config.yaml
n_head: 3
head_dim: 32
d_mlp: 384
qk_norm: true
attn_scale: 0.27
bias: "none"
tie_embeddings: false
parallel_block: false
init_std_up: 0.0489
lr: 0.00295
lr_mult_qkv: 0.5
lr_head: 0.00753
warmup_steps: 464
batch_tokens: [16384, 32768, 65536]
dataset: "wikipedia_en"
Each number is 500 + 25 x the weight over the matrix's rms, rounded and kept within 0 to 999. Layers, rows and columns count from 0. Numbers have three digits each.

# layer 6 MLP up, 384x96, rms 0.123, rows 194-266, columns 0-95
520528508560492508506499496514472549474542483536506465479452506462512500477493495518516507482476532541506516487510454463535482502498514506512508480488502533480496507486485468487506527515511493508513525491511480499464518499510471499526485502528524494457543475503519506483517505524516473503
580507483515501486494543519521507479521494481467524453538561539442456491478500449465483495499475504465486463512501493512536531484510485497533555496508452555529485520547512502517474486470485514502497439476511518501567533527535517478494461481527497509478526456512534526500511512468470483501
493510461529508477505494491537531494529519463514477466510461486489464530531493476485506485513487486507497466493530484498493480478479496487517530476513495469480465470515523508500505471511498500505479509509476514522492487498490533503520477517488491512497537480526504477459505547517508511495
523512505522470551586547542529519483483520492498517507532484455499531490479522487500493480530476504539513512510499510524506500509476467525545544481500523491495483495455468476507530453457490498486490523470511502486505496494531496482509475504495514494488505474500539511485483492495514520495
545520489495497505509494548550493503499512453500480503502506476488458506481507530522493519525501496492518529477459457515512490495489518454481540501508493523511546491516512499483502464534543533512485505446510502527491514536483500509495506500538457486469535531507482536468514490531532499484
561503514508519495483538496524554510529486421538492489514479505528483499519521484505528490495460508501530490501498476471502475498503525510490487490505534464526500486477494488482488478473510504476505504529485473450514497472445494470531533520467474467539504527497494519511491504496518492502
515507514467481470490501496516493468485531495474516505521511520503476531516483524538457463508507474485492534499468493527502528504539517468473546567499504516476466488522527531526510495502517495460505499488501481492497479519519506546513486554492479540508513478523526518474506463529503462504
494530471496467485543493550544507501489475459503498513475480512488465510498511516506451488546533496529513516524542495471492516508470517473505550511525485491499517509521469516487473519530477542507486534478514510475501478489452530488563496505488444507474517543528447511457472495476505523511
507515404479483520537507484525545503527515489452532452518502494463515527493544504502513503505498499537482496495502521530510512478476489462503527501516521481492512488460481506482508487503462561508484519493540511473518518499462507485516452533550507465509512488516512485510491466514467471503
510498464471476491540535527496502519522462494513501519507493490510493502504525499495448475509474494533460461467491514506493522476513500486478563509478521493524478500483513485444522475502507545488526516457521528476517503504511507481539504482558505485512520495468504523488469514495536485509
515484521515510501534523487509526503533487481476518549494437545512528499489516508454533474493490489478524485521552519476474478556470445501476519507559476471501503477514491506513501510543536524509503523499507442513544504481489528522543508483484502478528501520472516531516517518513515475499
507516517505442482477517463478503521499508492529533502517505490506495492525515525489534465560477503531493498536490466481458496500489497509521497478516494491487487493510516467464528512468559469526457492504498492527513532512475528517509531509464472536481532508535512528463487507493513514521
489496483512493511499492511515507499523509476476515513473502491505495504530523508470470462544496519491521519534477491506488487485503436495499493498494478480486517480511508467527478505504483522494517502519456521480462543544543492486474493482527498548477476523526501535516537479495526453465
504484504486496477478486486535499514486477470482523507512512471507478504534485485462493489509473485469489500526521507500534477494505520474532524484493523513493494476533491474479508477494505501521485504504481484538527473497478484517541493476505518526530500477540471502506509518520502530518
505527455477493520511529512499507532533480448479490523490541499484553491523490497516469467467469519492507498492524493513480511467507489525478480542517494511460517498490461489475492532541470487509460482522459516498498503467522509515493466559498476479527503492478507505531526502510515486492
538489507459462511522491498511498487499487501517494523509469469487523536512506468434490494518468498466552495545493501474466511495522517460514507499541512506498482469513547508496511501516494542500490514449539552523495485494519522515500484491513444492509520526512465527487490491520494543493
507486463512481502492482490530498558446536521452491490527531498493502488455484488497474491483485501517516496490444467540559531501514467495458549459508569511498467493528547469483489524494532491486529540510486533476497508492483483495507525481495538494456526456496521517507474484486498515531
505500499543465469480501477488479469453558517481499474506478511497536527493480508485514522493477551490498535493510506535488521514480500485491517532521480501475464419522484480508496492504460509514498504504529496499490503522500494555504500518501502516508504507498480559471491525492522503530
483523486508518465501521496493480496511491510485514440532479524509476493446500475505510495491475501490473511508484468532535543490518443495491493501514522514527467432495494440478513499507494497467536525498537503481497481490531496491519461483514504522538516499468483511494479520478500506540
494560510490484528498521453556513460473465484511496517524472553450436484512507462446496508499518521534498515511489487547475518499489484523508492456490537491489504534509527470483519492502515539491501484508505509489476479511476521515514456482501491491525505496503514540493504484486499569550
500508491545493503482522497526519505503460474504564493541481501494502498519500541508526480498477539514505502535482444448470498501532481499518530475520471464512510473467537467522471543525439472479528461459471515479549493457529509538515521535509494483507530533513487542494511522506492489499
529558491518455499530507488491491551494498502469513481525515500455513540495550467495508488533480500454538503502512507504501547532470508513517521517519462466502501503528477488491513504507456529499509503536469505497524485469486487532531531490578530471466483538519497508474505514482442471553
511527470543470470507523550515494492526488486508519463503539508478503505486548474477465504451499510539488472516543512476487530491518512525541490510515527457437512522517504484488478506479474480474530525512504498483518441518506542536491465554510490521502542492512487522515515519492510487496
547500499455504451492494509483486507498533504495501505506477503501467522512526528505509490454499494497560499438493535505535515474573496508489515516546501491520473483552496464498451489507488481480481486485489460511535487520485493476493511522477520455491527511529521505476498503460471478516
515513513464494488519488524515514451511448455526489500514482500473465516519509493499472494489483527456486539530477537499497537512508496548544517542539480545528479477503482457502521500487473509521512506521487469533484498474512498501504445540492490558511500516482464495501517514480534490506
578520523529469546477513474554441512549568491455532453568514500513454524539549542509483516531521480527530446556492495498540543506533473433511513562499474488488478464492538500489498515459442513532523534487545467501471502498494494544496450472510514488518500483451459484501483487427538506499
505530458488462481514509529505511530484515514490494477510482480487521506494558508520470486548493525508516483503501500505475535485453500451466542503522542464518493515492495471482464478498503542543491545443539528503514524536488554533548493483529474509500526492508478526481466543502504512499
548509451508501500542513533512488497508523504463510497517477492508474469522527481486507483526531489502511477486502543503527496525487505498480546484526495539483517474509450505482480483513480461499473507483490488517471490511507516563468475527461489505481495476531471531451493503466520445474
492488491550496541552553496541468498502458507477530504584515496513489484506521521554461530584522494541554469495491517461564516473492513457494530491500510485519514493523522486486476472529471505466514513476505464473522499465525483494551543527458480500519519508468512528494510485451481495486
492526492486520484515510488502494518480476473516468458507517483495523512489476500434510485510491536517476475524542481452473518497491478549487515514511475438540525515496485502497489462539503501489476496511503462488509514450495480487505492527475471515507506493457527537498494483536486516488
485506488479494510479491512472483493475452501473482492505509506470508469494502484475472517498469544496477446476515473459489501471456473530502510472571498495505523464536494497457526497513514488519495513476461557541543529500480485503505481501482547520514504456491503549476520474461520460501
472472486519474483489506504497505534483513512491514491501515510500447456494484495524511467542485498523465518522444505482533544508488513462458479513531523498508504428480540502529515511470473491479503527519505503539528479492473491472491510498563531457515504488526488507512549481466498498531
521502491542509551526507476532517498471519482527501496487489525502475446491514488507518502548509489521510490531480489531523470484465522528526531460527516466493499488479532521532473468502517543489505472464498516526484519542532465543497516476520470497454533505469482520470514523491465519498
524552507494471546479495523529526532513467483471522520507529502475516529474517508495517472553491527463503500500511495463502499516474498463522480513515480488514521500508481528454508564489490514517514530475498540465476497453464479494532523523497494497511513522530479509506528484496521463547
509501448512506493518522532486538490514487485510533486542508459532485545499512499513503465506545517504535454510542501505504504476515497468465480498519507492449514478521486487520459533509476500517481467483501511558488478537500515544521481556521497470476514521479467521505520514528498483493
490520508518439502554554496542495523526509524477507546520501474490525498510529527505518493510497561538551491509477484514536480473523498481501531490516536499488477490491497475489539502471531524486507557479475518498510499481499521530526532511547460502464474491493493522442444478489501530481
492539485520500529501526504530500461494500487457529470497505534488487476466527481493508513529519470472525534533460476533471504501522493519468540454560500509489521442500556524505495479522512512529509490488505534464489504515484447478487477485504479518514498534520472510480471486519499504511
517482511506520473502549507492484513520503499490502488549502506456500491481477549491479501486463480516545492472517496494539475480526502483542506510516513534492480532545527515501518495504471491506477465502520502519514506471516503532550496564475492513512519508486505515476484449522535476489
510542479501502539526528508509524505513501498484487490546544540489500499451518479483528499536471508483520517505467553461525549506481473497495486511526499505513519535529478536469446533442521486525460486515528487481463552451482502541490505490466505492520492504487513517509494481496518462512
501485489514536544507499497508451509528514487502536468555522519511458467522504473557556480465491493489529467513521506488512512473513453489454523518493563509486516534501507469477451526500514509475475549487529500490472512501474481480548510510470530535506503473466494510520517485477469526540
491507490517470484522483515523499508451485488525558470481466496445500486495526542483511436477540506473533472465471486491490526508519477470516506504548474467522464536563508502509509553491479480531519536513543514516518448501518496477546497550519472534458499534487451522502499486472516480522
533539520505469511503523492514494442513498501468523487570520484471547477488527523500500478519526523522534531531502518503517458459526500473467494570522541507504463494521493473477480530470517547488530499489488465506519517533523474548493521543535536555499500497457518541481495503458477488539
485485506526451531478512506535502542532509503498498480534559485459479482449517481516532489511509538531487497492461458525518533481548503499505516465507543474486469443505526485497466530477487481519512518521455510509492485481543496526549511516485482581475509469505461512531484484509477481503
516515456532457504505501493491557545506517485492505469495511501496509530502497503515524488497479507491509491470518511489525471482510488482532509478495496463472470499470549491483500484479533483490499503473498475493488552515445462493520469518497510502529500511476486509501475522526545470509
523527519517510494505504501481491508521555464471519495491474553496522489490540494500470511513515521499514545567545498502523479460529494500465489489531508548520486487529493497517487503493484530498510482475519459456509496517491464491481502516539507523521514477438472497500517492524459511516
514512475493473495565496511505533475495540510474518458508475531497481515524506462472516494515472504503550489544468474519497537492520464493511509487520517521487466505456551510503497501511510528509453531473521516470510516512497526471499478485521482557522522446481500515513430487516521512484
488538494485481508490478502571509520480528476510509500512491556496466544483488475461485491568536522476504525514477469478551501494499506499491508485510505540474538494513524507491467544523506536512494519474475480529505468516516490516530519548447481515476521494534478535487484502484528503516
518536499505437443516503503525453508482508498470546522493508485477461507471492515480494465455502542473526521546523471490568486542519485504484492506524496556524507505503494496440524519492521512502433543562514477515461498505519500521516496537489484489473531463521493524504460482516484534504
559491473457520501506495489505498497481477475502495503482538529519501516505505491498504519513488504470506516530530570496505501464532503547486508522485512424506544484506511499489507479525504490519518463485465487526464485512505478504476483545483466487485484450544533521515507520508493517473
501499490521520471495512473561532501456486474500513541505463519460472476523502478484448479472474475476503486542503483540508461532486487483514525493509530485507484490495525491474504475516507561498476485502487486531528465541489523491538468536557515514537524458476476497488520526445511516540
520529499472452495523495476480494469513472450477485480511478505493514531531513464464473482498461529479540494520475508499506524534494482505514485540513468448442508518466536489504498520483471492487526553454482480567484495519495516467511458482498443515510515513510481519460484517525491556495
497482506479510487480500525513518505479524483508544478506483534477514473504488491518480504499536518518487457515467499496500511477477457513500490530512514516460500483521498517482528439549550503514504500498504484499480540510509542483521508483502488480477491501501535497488473506498510454502
524534480522442541520546487497540485523496484493516507491557483498499507495533497493497462526519503507529496497523496479511463532511515497485497538523450492508540517503483516462514533470485501530472481494516512529486506502482537461499529529541455499476496470471480560512462450506482451495
520453485517504487498501544508480576512482490485489507478504494507484514500506487511502433474467501472502523498489499496489508481469505529448514505498492519475494474497507477529455517513524505485492543501506492480500501527495509520474487498523528521508491536467521496509487516493481506498
494519505483499524509496465540509480494505479472563500482458524461529523482499529504484484548508470522530506484528504484482498538478484502438537484524523495567470510472488470507479499555511492506528512557475514524524571498477499452544556542474503514504502470503484535519482478471508452552
502504516544479527496493487523519487508492515493523500504476505486514497514512445470478498515500509537488505483473442480541456464532497464479519547511509515471480501490482497468505526454531506501466482510522530488541542501498531526554469504497498488545552520484458477474457493530523511572
468527494494436464490581489513558496503513529463493561522460511495498526475514498514453468481475515458500535534495504527513543458492490475486515495522493490523523449499507516482488525520518486511513513524484486517504479514518472551534506509521523496503516465487408487503512509471488458560
475538503526501522484531505532490497534514510497533485504487505529562477536492495497477478545543500491540525497477521488486478432490475504491492516515496523541529508535472478453508512521531509487518487488515531443477517495533559500533511517463466496511516485497472480485463551479524506513
506474497544463503516503483502530488494480504492520542480488492515485500496559511475483421483522511478481508518509471476521494461504512495524485555515513501522469480542517531476496519455517505483492512472503518492474476526533433486536523497464518458523517483470485512525500488518499534497
537511498512500495491514535519494509530462450526551516503507481492479529526513498508516499508493527458491485507524530483521509470495504491512502520546514508514507468502463437534449547517486487508528486520547504508469507478490463509512505533511501453531503535457492513505504477529537511561
500484472514499516485508546514483504477472473520543486475505464467476474483519534525466509503451513533520478521524474511556516461503480465470500501530541503486493513538526450530497506517490518500497497492546499495495523523466502501507533544482553492523503497457468499514462525503502475512
562511511526477561508512524519519485469495494466480515519507504473522548480492486522525476514491531480476469512480495507508485486509526546512508501503486514495464470493487503487509533472466481485475511510510490471479506477456499530519505523470524497478519483502483501496495476525481521547
497506488514462479473479502514499543491503484463518511500537495496506510533482523527471513490482538476473520505511490470531496507499499494546513541522507489478495499479477449462502496504488504500497519502473463518486491494481480517510481505510528542527524514511468492479509496511538519543
509475457492531465497477488515529503487527508478537502535523508516491502495489484515494486534441517443540475508515489523542535490481479473478490528513509502458496516510496478532455540485482516471455523477509486497480475520509504490527523506519505514510529480464502525504496493508488475506
475529517528513528477508460556550473481513486496496511524476518441533537462484548459527482505525560486471498534534500503476519510527472501533484525541510522560503554472485482549509449464513482495505496489457500524538557562436522516541486489488480548485544485487481508484511480513535495521
486522495538510466487525472477501559501520459517544512496470523467456513497503484499466491441472535463528461515498472496490498491519479517472485505514522476479509510496506459521529502506506515479491470569524523499487523491494496517503500567513482489478515481498515495523499479461534503529
493496464520506505460515469504486496492489473457512495509499505491535486513519510516467468481477504482474529508463531522530455443535500487470479535508533519507487477520518493518469499523496547504505525533514500530501517552467517520487472516524567503492541508512468514501472491468471523532
484528479523460535500517485535536490496506521481503518491528566500469485493482462506464494507488503468511515469544496494478518421474491516529497509501509563495507503534495461460495544493526503464512480493476482491550476523465485526497498528521498505514519535516504541454479496490495504525
508508502533507500482500494483481506502489517461517480491527485513492470487505466518553499501486520513505508481501519531470469487505498505479487524522513495513526474498492465486489570540492493505505503514509491531498511481467513529490476542494504512518504463514520498492525476514477429502
504521480527496488497497477535506521475517480500540477531486534432510509522522479515489502510486521470531489487542499514466483469502496478481516492527520486501489488513528457512469502542477516499521478499570511504518511488497495452505480517524530472504533494525528488480533515479529484567
497535500548479512552546501545527517517488491464493509561519495482513477493492468404473500526456509507497506522537492498476515484467504469467507489485531471526504464516453512429466528496512492482479534465489477463479528494530533530508518491451502506523512527506473546521495505487497493497
480532501520523517500490494511512488520514492531496459480438477479520458497519501468453493539481496480486549514518470521475509507464493492484497494509486525498506506462483479488513503481501448485497460513528499493502550529505547461501476526466483521495488490477519520473472515485493488507
485500486510495508507525499529502508495451485532501508501511481498484516466500512486490477500499548500544484474494455482519471462501509482515499534509482455482529450495495494479484506485520484500521517510516545560475526515501490562551535481502485475473505535471493518456491501477507488490
# layer 6 MLP down (transposed), 384x96, rms 0.113, rows 194-265, columns 0-95
529456518529477528509512507520479519489514472483516549488446496521491495469490497498513520462498471502480512520508488500487509475539492500484494490503512497476443463488463494503517470523486501518446482477522503510481482485496494524498521527505495524502499494530576539554528496498504488492
525481505494539522455499496502514500487536514498474471522502492540507479464503476465569498500489518450482500505469519456524499505520525502508504534441444553540508485482501531495541474504520462516519459507517463502455513500536486522483464457506516495483479491469516499514509473468513477469
530496524488513499486540484502517515453528522468530518489537475516505500508466517551504542522469463468460518508495508491495484507521511521450512539534503506496500498493508467500508495499506529482513468528547507513489489502471501488515522491485476520516476461487538464507532512509477536509
485531550529499483476524500523476463493456512538488505487513498478498485523519494486554506497490508508502474537524547543509516568526505512475544501496471487481460502506528479462526513476516505535466516517498499495506505487515538568506471477511450518514469461491484487479539497532522516499
529476490515527474457477524501477490524493514490504552507507506512537465498504477489489483500472511517456440467491530485525481564497515486506477467514488538461475473489501514496504525495491474470506469518492523539499483536527483494492464502483458512506551480473510500485491487501490471478
490491465496509491498510521499510540468485482478464510504466473461501481524502482492510509532483485494478454491450528497498541548543502475513486516474538524480473477507446526484501493487494474526506472477491503474480555518526525514519487528522499468453484499512490469514455509459488524502
501514504511505468497477513489509519491483486507505543499521534509505520477428502519500469529493493518498464515558508480495518457519507494487507524498498509504527482468509548474544490462518499478509509492461437515515523476463491467477549477495451530478511502536499519529472513515515496522
495484507513490453506513524520441488463497523486500539501554519479476512522503500516525489482473493496482514524517501482472502512491484512485504463530469526456474518515498501451466517443563505546525504502525526519484468535467497449527485479521434484529523480494483496485506540508461477511
521475525496526494483507469511441493499561509469524493494510498505532494486492462476470474541523500456460492454534440497443488492500508496467474506485511529469547535512509458525486499522512526491477467514505497497444479482492520488508460496524466509517511496498501507478509523542534448469
528471498503519498530523469469456453525551538480520501484527473528501453544523520469541547494495531512471546505509499463468506468482487488501532494493491487528479495479527497481469498512547488513500456497510468493480523485480505519518477508485485509515504486495509493499522467538512516528
507452482509469489518474501537527483513512548479502508495512487471515548546503480500482488467478510478479456494486454441558517495463513519514461443481517508483484523486521539516494524509492509491499470466516530509509503472487498509518512457525526470487504430457466501462527501495483490492
495474509517514495531511526479512486496513514518461452513471501464483482519480541501472490461484490500465514520506510499559487520487517472531478509499481532479532533516503485491437481476471517480524501551475514497525498495475500484515463539498488476494515508455482487506481489509498496465
486492514488503481495460492487470520467496503506489493521476515502470512471507496498527509463477483506503480494528510481518502501506551510495457487494536501520501528484512507477522481492508447492510504515547501532532493462476478511494484508486513462505529480482524502479474537506463488481
543497528520498489497503512529533507493477479489418507497483503510504504543447512510491490469494488475491500505486494511480481516473524510500488519483486466504469509484536486491491501497504467491486502478500510515500524486494489497494495474490521485505514500482524469487503508519531505492
508424489528526529460471484528444497475499497502465493479509523477487479507491486495500515485508534497463531506457506508515487502490481509492515515485517524467515483489511510520504508494513514490479481513477486501524488518503542520476515496512484514488499485513519489527495462476498486477
503469493541523507502528505526499459525510551510454485498468487491476512498472498515539550507496525437476506520521475475465509491504481516488521514498486510455463476514480506496521474507537512521499500543493489539459540442495520489501469485493486523526516518500534484466498494500484505485
542485496527517510508518506534503508498486545473527529522458543547533501524512513485498529497512470485511534472539519520531524530492476448515506482501482463473547490511547496522522489481508502516499490480502542509516514475524497521535499468474479473491486514495505515503525535510486472508
513525494508508480536504486504510466489467512521469538477508450535536512544504465490507496502519511484521458501493464500512522519491438517489480473502488480470519483471523466531457489543462483528505476508507465464530505499485509533469496482497507513483482500501538489502503492527470485506
503477498527527517482499504533495464528515467471515526470506471500485508548454514492523495490517482458531481521540512461482444495505479463510494493507490526455550497508496528481516522500510517515461502496487480525492488503504499523523521497502476558469509503501476504502521508538484523491
511489498466520458459484443465472476507524511467510497509472448542529506478439527485502520439472458475534473515520481486511531500480432454530474512490496518499477482468493488452499516499509463523518492500472467505489515525512470460501500512501520511509470526484489527519555474486463493466
513514469478481489496516485507481531468523508460523500496462500533510541509514548475508487563507492523472512519485469533472453503479480521511524442532543511473471485478479467500518523530495460570510518476527539488468474452511465454485469511520484494488483497522519516504467516534454514504
502477448490474508489563473477472541475518549494539484502513480481491472513507501538504554501497531464510502476529544492455530536483492477515496504561489509509443448471557500552548504517512485482448518483453497498462474494528490510465462516535510502509505512491516485483495477488504535490
527508443528530497506546491518538532501559476465510514466483493503458474483512526490538470492466541495488512453475442479512496486503482521522508499489482497502502508459476482550489455514496517471509566454509506489493482518512485503449465518521506486522490581498501492502532482445501494495
483510511531487499510482496489499511517534533485489516507490509504531498503485483506448501466460526499467503493540470496497470484492463503494508510515446519475511470536476508514518465491496496492479459540521542491452516540488548529518471515524512545497457531495466477497518515524521520464
522497516530538475503477469451482475462505486502526552507494456517510447504470513485494532504504540512500500490524510448487471497536429520502510505536476479487491495507472517508508474529494508488511509522522463499495481489547483479507515525471516479552488447448466515502481492504498522496
528499508492487539497495484504487491463539499459514515533492469528463505515493471528476499542502477543531450522472493492498541473509510511443542561468435472484469521452517510492479467487512464500490520499502479509493457463560505510444446463515518493519521479488466505497491494494506520449
494476467499461497512453519519479446453529526514518547465532493514514443529497507508495525465502511503483529488531475462505561506505502470492483500478509478494439501507476486490514507528521479518518496463499503513462495530491525504536518527470478486530523474494500466486475476464509537528
492454485526528506455461505489471516467526432514480518513545497512463478511494479516481519507493514503500498464507454499455508532486484497501492499524443494505493509515480510487471542518502493518489493555515474480518508508501528487502526485543503453522512520526524530500490525514511517476
489507501458518494528507511547510474520495479503469506509515513500468490477486508543539503493479508460510532474506524513474476512575490485459490480528505411530455560517462528499480495490511484542528589527552469559483500468514546449520480490537491498542541499520500559446517474517478496487
495462524488506506471467478524495502537523504475508541492519480493492472504505530531476489498521507499497538477464513560528514516501502491499473510522506533462493531522491486498494535489493513498488482475493530532492528521480536524485502510519535501500491470538489482475531512477520446498
536452521516504483495480469500493446476516487515545524485488496516528534527477525526512509490519484529527535536497512564517502504514511500510512521482495513476499537467505511536503467533518537490484504496517456509456487468490511497514472490521486482510490535513527526508505539546504538536
543502485493481474492509560493540507514490494474489515485476513498517522485519514526494508468542501510497504519468531523479513509487551478490486457518536511511521499551519511489458530468484536484480524531468523489484479522490487495515474497482506506525473454535472492484508499546503503504
503450513497497476463530532502481472494514512503490518478489491518523515486543525478485502479504507483507427488543495485461462541500473484475496490499517548483493537484480521526520505540485465506497510488525510513483504487483521566529477488497490510524505496457502466455494494490523466455
529513485527516514520510516491506484486537527470499508509475497521505486483447501508473565517502486471488572508481512474480547524514504483504499529446476468504475516474493525529498499473513514512519455518550503554493500509523482511506499483510482510489467496491480533464491478534491465473
505482501492482503489506484512498526458554474481485520491553516500494527514482558493536549492460506431478506463498504524494449526493465514467478526536498508513484493481512483499474530512496503544503502522486489506495509537471519472509497496539512458484503533452494512515499457481480498486
485516528496506490513469513476459476490489526499520484475551523512530527486494524467514468488466507520444574499499448494516440483476493511488531508541507510508493513488477523505471507425462482529515504497481543515529564506477515476540493454458503479472491497464527470501511508543492523504
464466547477532507480477530511484477481493533498483517530505516526493499474522494468501528467479522513500457495570467522515500495468479535505489528491445502493496552458502549485492506469497478519492447516501511495477512502470529498497470516519453535475516500481513447481496533463503490495
503494491492511493485463550470495511502473542470443499501439500524490477517438465519520492463489514498522473505476474507507502505502512507495487502485529511509487483432499493519499489492507482479473513514572471508498456482471476477501499491510484515512494475516519447509507556523471459514
528499529494527467468502490460472482452499453487507500503517476505519516477506479521494538529512497470507519471482492494533483505524472485508485508464455476489531500456472491512479504542524555492532490462508510481478477474521510514544518516448514485493473511490543551521494490466493506515
551527472479437527478536550484517471507518489506510468461490503493534515489474524487540476466506524495501571512487519509460511510550481478509523508471512539530477521506454484499486505506478507483507492427495488490498479452545505558521491486484460544479506503510487501510462497534548478519
481563473478471515518490481525475546562504484527539459533497466482418455501518497484513521453499493519510474528498519495477515509499516558491518503465478534504513488424517508532468499525575545523505437508490474484495472504485503487519533529504464522470486472497514494525479512486446509506
493458510483485461515491538539513442527520497459505521463524522523467531484489515504490485484464503489484515525420515528516510508503505546435511483537478547524481449464474507489516499499487551527508452468520478540502501493487439490494502501454456552512490519510538475540510451489501498528
450475535488487509510474502496501487542539506457526517499488496481541537481500483541510519456511543511492531488471496533532475531454503457506471444480503494522550504533552539532465550486525527568511523492520493463502488477533474499507529506523521519523486487491505497451517515467541502494
462449531504504447489496515491512505482514532468474516519499476484479476520522510497534516511461522477495502501492500561490460499498513531502479511488523493491484506482480494497520521524466473491502476528494464493477539516530543555503475516488476513507511500490509529518514474504492491494
442453500472514529472530506506487459493492540512508514497517472506534497525483493493527487494474513447450501482493474530527493511490494525480537468480466463465485475544551514488487464507535500533498511504515508488456484503526516524515488545515505501487475450463514508504472533517524525521
492480491507552477500528461495513446472549525507490482527491465451498475484489532493511525509511537480492536493522531536475469490480529461512514478511468505507499520488475506511525511526529483493501486474452477481450544452464540515506514507480496523502480504482521499486510498518505471537
457511502506540452526472494505500504511536541503489553494488546522545543524461513518516510488517487495524515546500446477473505538483455475513476542488497512505518494498456521488469543515494489511459449549483478516490471471521498490483484507522451505493500504509497486516511513491509488493
491516543488546490499478476490521488555506532503473524493473534498496498484468445510490508521476517528505484504502480500559507520502457551470511563500486474465501463467508519502544511495507524476531482492473498492513492527521479486486514506478501512506517557497539442535494468493493418518
457503532508521499486467520470491521519513512525487525484464490487470505517496496493496486493523476514518487492498462492498486511474478488495502476508510545502495515472492486503502512494507501489489504521519526476537503469472508490473492489509537489507501544467511488483501486521514466487
510484523527537484524504485510544540471512465518505505501496495476489513510489502525480482498477468490497468485515496483482484481456574509495500489541459489473476485460555539497463483508476508507485473481523535555497485496508498468537521443482506497550516451480551470490534517508478497483
525451516513490540491515488470502485495507496433512468485454525532524452493462498455523540497513507474491513523526461466515491512513463539521546538470493489471491489506537529491498451543498513556471480496513479525460492475534534465495481522491488546492468458457522520490474485463482516474
514521484521495514528491497483483514498503531537475506480536481521492520508511529471498493489518490486502500468505506496477482524489537466471490481488553493503482527497482529502493552477478478511463531510457538492550448502497476494491475514496510525521485483493499484477517493506496526516
507512486479475505491458482496470505530497529448494491531471498473482499479506505504518487504520534527456538478499487464465469544535494477520506486511515524514498510530516514525547494539483514506522537486537468537501492481517555533505499472493529484497532535465515511484455428498501521460
482516514487512522530506477494504463521504497528450490477504494468503496488482455516469503524514483511484484492462498501504509480569497497543490491501515497499513528508473503470507477499481464497515480481488466509481527493517515497478500481483483493487484506530487476497474484495487519494
490521459544477482486517513506483505513514517517482507530504458465495540566537512495502508458501555459505514508468518489463519509503559504526496487518512532499506480483472518511535482498508555470507479483492462508433529484484551465523477508467486494474536507529420475506502429544522518503
480473508493529524511512486502476474482549519522490546507511549480465528553535521528472531452514496485507483463407455490492472482530505500501524510505539483488494547459499524467543509497530478508486499521515503481492481500490510530502513454462525492509504453517501484475486521482500512487
518453519433503572495484492500505500466511505483502507456549514529480476496494497528513535478538475515509508485490488541500505490528505510488475458480562512522516477440498504504535499528514497500468504491532508501484494479536530470532506475530545517440558546489510490435483471583527506485
475480469502506458488466521454533499460513521507551506507507484501462519464556504504525445524485462521513480475479480479475465528519495518526507439513474533464503515480510484504468510477493524516509521480532503508493471487471461492478458489551512507507505504498510507512495465528440516478
497466486471516463485463524511491507506518471514468522503471479495480524506474476559493502514529479506504496462490532524506505494516488466489528513503486510488534530544481491530467491507519508531491497483499487460497545546507542517523473512526471483501441506527517472455504504463511461513
449472515506466528457467486489485514486506488505516523477498507512480454537474496466469518531498498492506535461533526511531532501520527496479490512478482512470464493479491502552538486499503525518488458518515484515487506522498492473515457553519505516470464483443503498491500455463479530466
473492495487524508502498519501524522496487483491496534532501509486524545516527468486504500509536509404499501528514517496511503522514510495515531477456539523464507527478461483511539494489531518564493483486466521503504505513511536575502522502481510488487498532469508491503557511493494524472
492501514487534499493500513494486545471503487506487461481494468511479504482479530545517523522465471483497502518479475465519529550518518490506485503491477514464465497473498488517486505505517507462514490506510515501520473501516502504457466475491532528480469524498550525529507478521491554485
526472530515516501472475506528502478514471501473451507486498501522529516508486522483504467465514508463488498505500518492496471482477532495493510532495493516494478465464526481510444498515522494507466502468507469502484555511498519519487523497490512480528484493482482513521515500511476489483
515516488508479526462495493493525501527524518508481503515540471497525523496479520483493523477525520531474480514528476451469496541547506488518503499494480494541540514527509495492496448477494503501529493505456491532485500476479540504513512516503491538492459482522478475504491504472509509469
476467520530500483500477509501437484460539500515524478483509526510507442539474538502525525507514542492479495514525511540476512503469515502488477540483475458503473542505458531501556510536535501512485457507437463483481471497467520486549521563490490574484487539551508518520471474511525551506
502435495486535507491480469510468450454465500513479485506482525508528493508464511517521516488510496510495505452516483502552474484505539533541492504514525516493446431472472526516477532483478480516483500510508463515542471489492512492535486458504513494503485485476514471507461498524468487458
449430511477512495487505450508483493462517505481490529487492508498521511470481510494477545481493520503525500525546445491505496515499510522485535478536488483468502503507486455505509496480476463534507500505488494494499463531513512503451507498558467513507485487531530507510488514538477503503
479503506497554472444532438487465544525526517481540487503500492477519523499526523493540525545498515471494499558461491461511483509463476485461515499472472493502508478499493483521526439507521496520517493525525502484509502537515523515475436491527457540461512519480527537521500501489501500519
468485505481520522495521484529499531503493512524475511497511504496501489525492473490481494520514502469454478514497515487517515517500522468487512476492508488483497510511498510500494442507477490524492486474483490464469493522494505477441504487498465492473453532520518501516500497520486525504
471438482501518503462462499486468506475524528482507527484481510466514502505488516472513520496524465477506499498534478479475497475532535540521505516453463545499451487502508469516486494552515537488512470494506478506483503482503463487476472505549530481508485491464513486484474534451485463489
513483446531488488510477497475493509432516504509540518505522533471493490490562483543538482507531529482471509492513481514449505495492478448531518496500479482464542426491498463510506491484498507494503507510551519539453482502430480523512532527504483511473513491470527480448458507545537516495
526465505509519510464514522510459555481523512472489536507524535466509518535497456494509494487515528509508490491493533502528448498515517473524505485486514510475517471484497482492493500534451476515488513491478494479483504492500521501508514499488558500489487513493482484477488486527517509489